Each number is 500 + 50 x the weight over its row's rms, rounded and kept within 0 to 999. Layers, rows and columns count from 0. Numbers have three digits each. The size before them is the row's rms in percent of the matrix's.

# layer 7 MLP up, 1536x768, rms 0.067, rows 886-902, columns 640-767
097:474456500430393472501526545536529450425446452503457449545573482542454464549478481419407491581476571497522585438397494541561430540512516552405498463523483509459452530529500454505499471527447407392521519508510530455406473484395487440476476506446577453446443610391448544490521480536489553488521473540496499445523487505443459466521479473445570583488538521549494549464503466427476495500554
100:577464477422456533530617416456464482514504574478492462470521579522508461527537551529603466464551466484396486477463506490480498392481567533492548490499462497560511534443499512462492450507409574544462566580512496486573510453465509466488513517440466465493477486465537500612549485514624594531515552557503533577488443557452560547422518465628512529560454508507524502481512476450468581528524
098:436515495428591483506539454554355538468565488546494417530527566521495485502505447478409495512451546510473579541496412489475472470439487457513458505443474425561473428460445473574452501428506507515533516475480521470460502522570456516620489399584535506514582488444391489499591371451461488489427470497495454486519481490582543436458542536558524443451462452512427453430506508533461552526426
097:550447481462474444519450490466535404504476533459470576518458416567545464516517492391539473461522498581445469446463495527384562487433580517572542495515510484496529528530434521398465517457505470568421512475481525510415503437510422559492520480509521563493551509443466421581440541484422410463585436435421507571461523445502548553500429439487541493524501566568488597559461599583439454423480
102:500537496521446455565481499537431496511459449475515548444499480494482523507423526443410553504521489549501448507453482444534452451499538439518489521497543481514488487465400573506583511559465449375564546585472536526566494583510378520539482529582510582500438584470427476572464468566537443481532544517468490431541431502504484507492452516525469504579531487555549488451501481571528469425488
103:491460527529495537388489471524524429476490475499420524508442547435442527571420506420443594518560495507491479461502504527500422541420574505517415483485529584605448423513439442482468475534506416529561468498589471528552600430543589544454452423467508394505496598578524436543531447565456554519552498468447460601510489501552571517470483437514625418536604462452414528470392571494522514538546
100:511582506433524456408574484492481487390470483494533515455487466542581455438462461413468582523516574429508535516477451466577450518475457512481513525473624489598476539531483508559505613527540415476462456579481485502474612531465418485506521498441445418511537508515555491562525486460616509409473539505526479565414488523570452385509492527527558582532467461558499463499537500486510408508545
089:495454412476442398557552583411464521591513518549570514464503496436527555567566474475506476467437603480511561607535432432473500470423601421467480546537472505544542476519523457537569565490409474546417449433455532403383608466552431537448400556500541533576467430510485456574471487491559584550515485502570520499491499493592561525489569503486541592488474491521409511425519495505500534533536
096:523434533521495521545456535510531444548481543447435527506485544561500402477527576533459421561441476502567481398457527513501521560545525463526575491492458423517553493434560520516457544513501485453424507479549551509466560492442468565535453535556524482385503513443443532446522441423470483419567534509461445426475501523433518612494520481507518503461411492527527566459589499543423529531490
102:549484498431522478558565498481420625477558442451454419501464521405510583481492548525506526499566543460511455485531534477453534489499560515451475546449569449450540468425557468424543550582561586565531611614523464588453458483533566505503561494595425550572529409492510459472443553433564524472452561462590511446492559455525617483505546523526535506506431389419458531421506562537430526414406
105:569467522550532505510560552508439546493566561537434516483511471467531448443537479552535510462522481560503528514481447481506448444620571568453443506493445499582439584502448408520508461567566517548464477458496492545557533534486434498498572517472561424431503472509498550582501469485432471601642432526460537500522458528482533467482461478465561549446450485572454380420434532523494481385519
100:586499525576498464487465399503566423590490450560500516491440633550532473494418482575449560405458527445549437538539472417498484535477496580576517471429431511499562472601538544524520523480442480569494592479509484489633473482547627401506484436551531516449595464551536471420491512468570497446470513457452495422421515433593502422533491527492490450594485561486525531444519430583442524448443
101:651519523509396504483457552476549491532595544499409465545521519573444520458439471523494552532412421487504493419508515439456486448479491454530464501447505503497500524512518420598478473504587428608521514488525507573519485555439543545418592521568438535473463389506599448497507466457539478497554439453562502537523643462541464617449541458563479473604516390542519501508514595555529597501449
103:486519455504515574500487525472476501459517507521558462537443511605523451463455548506487441551549553412442459471586433454537474444456489442449452624528481490510541551498467539489487490513538495525501493464422446514515527471500557457460440530546533488458532558434435498576520498568546512585434376544511484470452515602523539581462499463569425601462518460477552573469595522507451510525592
100:408526413528514439482558523503439462589585474534485543511564478473585530545480504503530500555511441526495398491540536457621543564464504555511431487519496472532549437453485494511465475491495531561389509511448531410547498531426512464498503537472446458405517478431600493569544507641453544564482474476409481479390468475542520500433503473504462496513478460512534552489563559506432510428556
093:534509507508534452533517615455487390535499502522470527501500498519460573517458456488493471518468495409550513499496501477512499417552509431505476515504512491559517555581521599624533506527532497463490485444469563463540508494410544522493538424492527451572523533479450499499523455527541447441540443594539475469504540492538437466494475552418587509464510502488504515519492457553520467506569
102:384476478521491471356578502458509536401486485497510523568567437469508501582506472477504494523418371481444518528536528494507519541550535498490552459479514472448519457484491484582444451453486411493426601496506468471620520528541417492554428538602481472485530601457520411485465617560411519514501536388487547416462569557595522595514428453511512509446512469492521607535533462557612459522463
# layer 7 MLP down (transposed), 1536x768, rms 0.0664, rows 886-902, columns 640-767
100:455476553522492536487480621396443430442476487533537552531476524530585460529445517460565516549566467564471617477503591567540547512455514462530480518394522473532528482568503479483498543544646456487458433560380418504478561450462477562516501494484542541643458506487493542476444508544420563517569469450575547404527524577505448569510546479485519517440482511525423516447601555456497499521526
101:559425425582597426393505444507550500436620572522458458463565477550445443458518461558529549444458571438420577456566541576554527459490506531530558541524520464428398467530496530544384481380464568567487504533549504474538461517589449445598353568533475486484468486462627533489513546532450433495583452596501443556488484458496559552531478506536501503494460586537399492457514490508510472584519
100:495462498537522467471547547468500535495491509421455470497510523460575533537559535525562510472501523362580423476417431493474576350585482442450474516472446501512417441474438479496510537416439491535461520416497568462487554460448509578517552504616545507397559498454534530490560459510531599475474594504508445530504528586506480422587441511448388549572450424587561508495525428529501467521460
097:556498430650467432501468607584546590493533529530516504512517484572551456376483600404601402470620559544489559535352395475531539434511515496473488510513562515505438546501606547463517640442532444487448412465500531436524486551604482479491533441526452522504563589465485513339529449476496532518500523441422511486563459473467487467538538477495516483470523520480489532513509507473461459489458
100:449495440454619551518420523523483366471444534473497474431507505486569617431470545558498496412531500482474494523473462434491464422462559490519440612546519396350494526464568506569460504553533393443594570571505539511562418533455540422484508466462485443501415576489538573511502469469601428456503495395398462489461531493539519578531425416453444494535501416541484510409457471522543438490477
102:467524597468439450488445478394420482409501515581497397412511469489424512530426420479573515492551540558424434429521590554563509491515468467550475521506460435505542463572605522478580526479530490494578499534562486474472584493509580536449429523451497505550398422554545501497545594486432560474483446497459517582467519473515527470538431473479469476499589524588521495452505543539421520475538
100:418437507476478536521449448570471473470517494499557487458460486551451383477505531489498487462479663526512518506511495443445496569530571548510503532565494361486461532454555543461482568524576563479533446414460450527561560537515448442467516445458488529494517478461526584515480531599528468466480557494554656381457430490426516501502558476558526482455530456513511488422562461518503506512424
090:476533479478520510450528473474462494454482500440455576531477462529472526553528444418446552500496503475557485525483505435528506576413482509556588517552504486572510555520519538578435478591493439457530440449641505469517461509485612576460518482487441505526497592599409581413539432505579529462541514538568527550545466444502474531521473464509524508503513534522577644485471521498375506533502
099:509539621441476460517529460498502534519439541474567594501404551599486505536467486531490549497496516526510573533574611570497477549523490498523432534528457551523531519525532494457582533509554576463506527521419542561484494465459520599480538506522535511391456486521580470498527421517499511535524503440526438524448557556518552484426605569482545421560409525480507427540518494474503530450561
099:440488562499552496492511400561436543656531444408531475530606404562477498443460572622517574393487504532510482480507524493453502427476413496506558399466531586559520514367552394522530451548554547471467539497477479541482536509629544568480439477438600503434523445514584574518559533436491446543588488470568429485468488523608468502627494470440506470513493532461402410620440493544533511499460
102:556532531419488395473456607533433554494482491492500506456552532583542476456579457439493466495469381504443515583500474598422552499484533485550509456482616552443509418472540504474504505522582525520533459488509486564572465527441435512506516471458466513404473495545492499436486557573477564454509522532559532464482433433512479547478563461588436465443570460471497500597520533488421561618438
102:544418519513618519516409484531539489466581497459481417492468522483424570405494504476374517356502609506419592511530529526494460466423530523461590531396415602501555570512462508584618444449522537492536560529489408477553468387527491513376542370587519504460417514534505520420453560532544519591519398438486585436497573332454476419472493433495553458547490575550454549414484533603531512441390
098:502388546505475543547487534485496551458568491460499430500519531403512499570521466517524547500472572496480481608512484559531556409441531389530420436495546537456500460496522480458609532539501524458459500393632504555532474495515517549503497350334493537437481457426575396473457448543562534505461367482464497490460534466430459510526514466511548548524550444397476465451481547586464546473488
101:484507556571510479429466552564460456523579476527465401578542505527492506485420525565437411393424570498515519483546427415559568498486472570413485485473440485469505507597485455512491462456418433478398505419494597507569531483552585444515531504518511637368548573553466446511485435529491501491495475542424526574553517509424620504543448552486545520441419473517501499445490526443490567471545
103:528513474584515439505473471506500536549505478555521421398495492463494510420506479495404500565470401509505481524541553476506433551380557542486403470596503442533491479386462576388439535498525525534461474428507452560509522512533497556631580437434493558490485446500530479522526432510510541521470561470441484531487533538524471473506541446428512464455596452618535493506464530496410531477506
094:618495510474510388511535466472599451460485534551505436566529491468533470509511454483419507542447551437497540547445500548557437442505504529469473466374519441463483545398530418542405522456516539517535522492441529573602510424418519447476480475538499487480539511495581447477499502549526511573492558630488536560450470562422518487506479557422571505464509531562421490606470495543492465408527
102:589432415490539467583518558488494389552586512514591477544546443501616520458501501389448494457533523536440544536450555552504416568566502559451558502606569549477449412472487370546430426390494456486529553473527524453481512466517651509428542513549490530419513449501437535478439506481436499528509506548612511515468532442527555493401497540477543454514491412496472535535432467469577486480572
# layer 7 MLP gate, 1536x768, rms 0.063, rows 887-903, columns 640-767
101:491625482504497496457543376511516466536448461546500567414505579492517435537474523485419486511495556465512421472548555521505540508521436537492508516623620534504507523569417502567468433528557476528534491350515555494414538533508488521605426512577523509485461550476494542493510484532464570558529489489446610493512527432520449455435571511509617460463465586493470486524575484512536474445555
100:492438539482517504488521517466518542471569501524485596447537465477468513498506506443572549528474521479484456453463473529555428438535526495451577523483537471522468547475499496484423436468497492532457626468536569580443539561505433529502548518456443421461416532415525595476526490529459567459404561609483587562590488498511516452511470575411515680472542455500575359562598483574532546481498
098:586436536414578532531461436510515530448538476500418444450530567495501500493470503529489446551532572610525464467534549422578448516468517404561575503550460543463470566457494397574538491436524524472418516509491514420488453583424541524486538522509478522568470468484537500539364417574510490500518553534514440500501510589487550477516416530514496488564408447557520555521534577416431448426478
102:517504500474558479538509496585382544528539430411452557472525475516426475489494503450460575554616540507509479487456521502498514456372452499531478527459520443437573496561501495508505496608539460460490530568446527529498465464486474587547535493607462540437428495510495453513459548515440513506500456469549479569554503500502491446572486583488566467575544550498505451461451490595510458491468
103:487468440500564524580412496591479493436494438601582455390553571470460491460601586545571472491470430484598496559379481563532515442444491524517615468507466491479565462578483515472567588576607539510507494469462532519455520458528481433557538497580569550473507488440557445493531572561393476512541396520431452524538476464393486490543470460500393472473511511549505586492540455593545462498485
102:520528487459499555484564585523504462529498442432484437444518417502558466527535474543511501480518483642519534511504538503454560492464537481509422476484504426544502483473451585513483536503506449513474467536423489494449481528498572535398459454453505627553572556534540510461521491545534482408500460505530433454582563509513516577497503455477455521608545577527430486540451522471548515466512
093:534468525524548611424503447472513520460480484495457441490529424485522527612481495549521560573519518574502403437512435502474543522428502592555502464514510512524526467489464536459489559524508592441534673503442531523527486538439412386567515456583480526522512558503579429444450502487552460520433493471443530615419533479520542512474466498522444410499465498515434443462500549445485536547497
102:490534596497410549518429480452456517532527511483543475490511551515496484580509420488456403483478463517468434522609515489591454548527503503521512548431479509459523481489452389533481477508542490468475433480535527598500476451534480467425463479465545545473540470481420448506496516567536483518468543552482550571544544465520537503570485424453572482395531582568514399462522491479511419460543
104:501508434454520471476489513450518476478459558457516478456425525584421458570427563435460473481478521545516437594510546517531494554416524484474523445487412467540546588551496473523496517550488521501533536528505455496462402500494434430506387461483440465600506542520487523418499565470401498541445447414551581485472422516505465473473497485465626469566524434442436475544550555514462511380589
103:400483583510577399530407641522469582503593566575461472548479529447464541512515467494481428439429517457487572484471399522526534524509435535495574470541506508532512485501525490540415490543511596494402525558570475537455568436471442455459586487468519515487475548386522428523434518508424570442570577497483534473615446484515523527576509558565490421486524500480452528574536466550502502483546
102:487488519431458541484504490536554561427523514441541502423491473518502463462536541473433495587505419623507451505496584470552523469499452460564516500571525512478387453490451587495513532520578444464459511475581464592475440521461442549530536438403482490476549482438554517494566487540455545525498422516579609622542484507494407557437535524592533484434556427526435537608460561487482521467417
099:469539481452440512448488430503483622472497498538506486495464459520471569532470369553536484472505483489480575491517485579438572528523567484485496600433505519495616465463521564515504547492564429570486530476509455498416504488475461485565435491426573443398513513449461565501483485549484492483468540519536498484581512547434450466555574505527511435428559498497571563445462514496551445475561
102:550491559436453520517520492522511481506474515512428450489557546502439532466497534489531421508467491410464519401453448503580562556427485572486529436370496505469560477489396560520514518498402458434517367452474627511589581544531624524428545519558478480523478529471494574526438456455550474539487512527501527437503546505478472537487468484470661495465461405514439487573540521450497506497488
103:547590481517542578503495451475530488485466545514541457535595470466520522505497591434506470502478439508484503495490484439515503419591553399471482510525459593440345528474556486512519546410583523474474492600525534551506560566562656623540514481509622543470456496489581507432497520493525516434529532450579518540534532523487476458472462508509445483436488492469432511469487498591523588494467
096:474475466490499517589431533461432572456490552440504468508507541543464399594434630569513529612514454549450514420498466426565556565473555459474484435378575478388432409612451477466492422515435431532558451432514573516438368552435481542583470497480537485483447534578515494576447489515461553480548551462457523561437551457572548545498529467558457513536490504426420511486519455578464535490478
101:505407493470563467459457604422517600451494510518573457466584470516436505586464550498493454424428464535530514465490493548447551466488533503510576401469565508512497489440455365499495531505403427463496488509454556575448493604502418578588501466565479553423470621449591539559408480597468505529534584477465451500467523570564420522459550489508490554526471528468554501516465468549531444508517
098:467477485406478526457445498545487560515473503533418470480477556505511424538559438488529417444421504492487557483430566444546502537463458600473496507622472484568463446506525429447404572528467474506502507517643502576484458545481502487473539553509464462575505457491457529448514525435424438541459506534417449535556463503597499497542538546516547478577575410413494450448397540460464539521486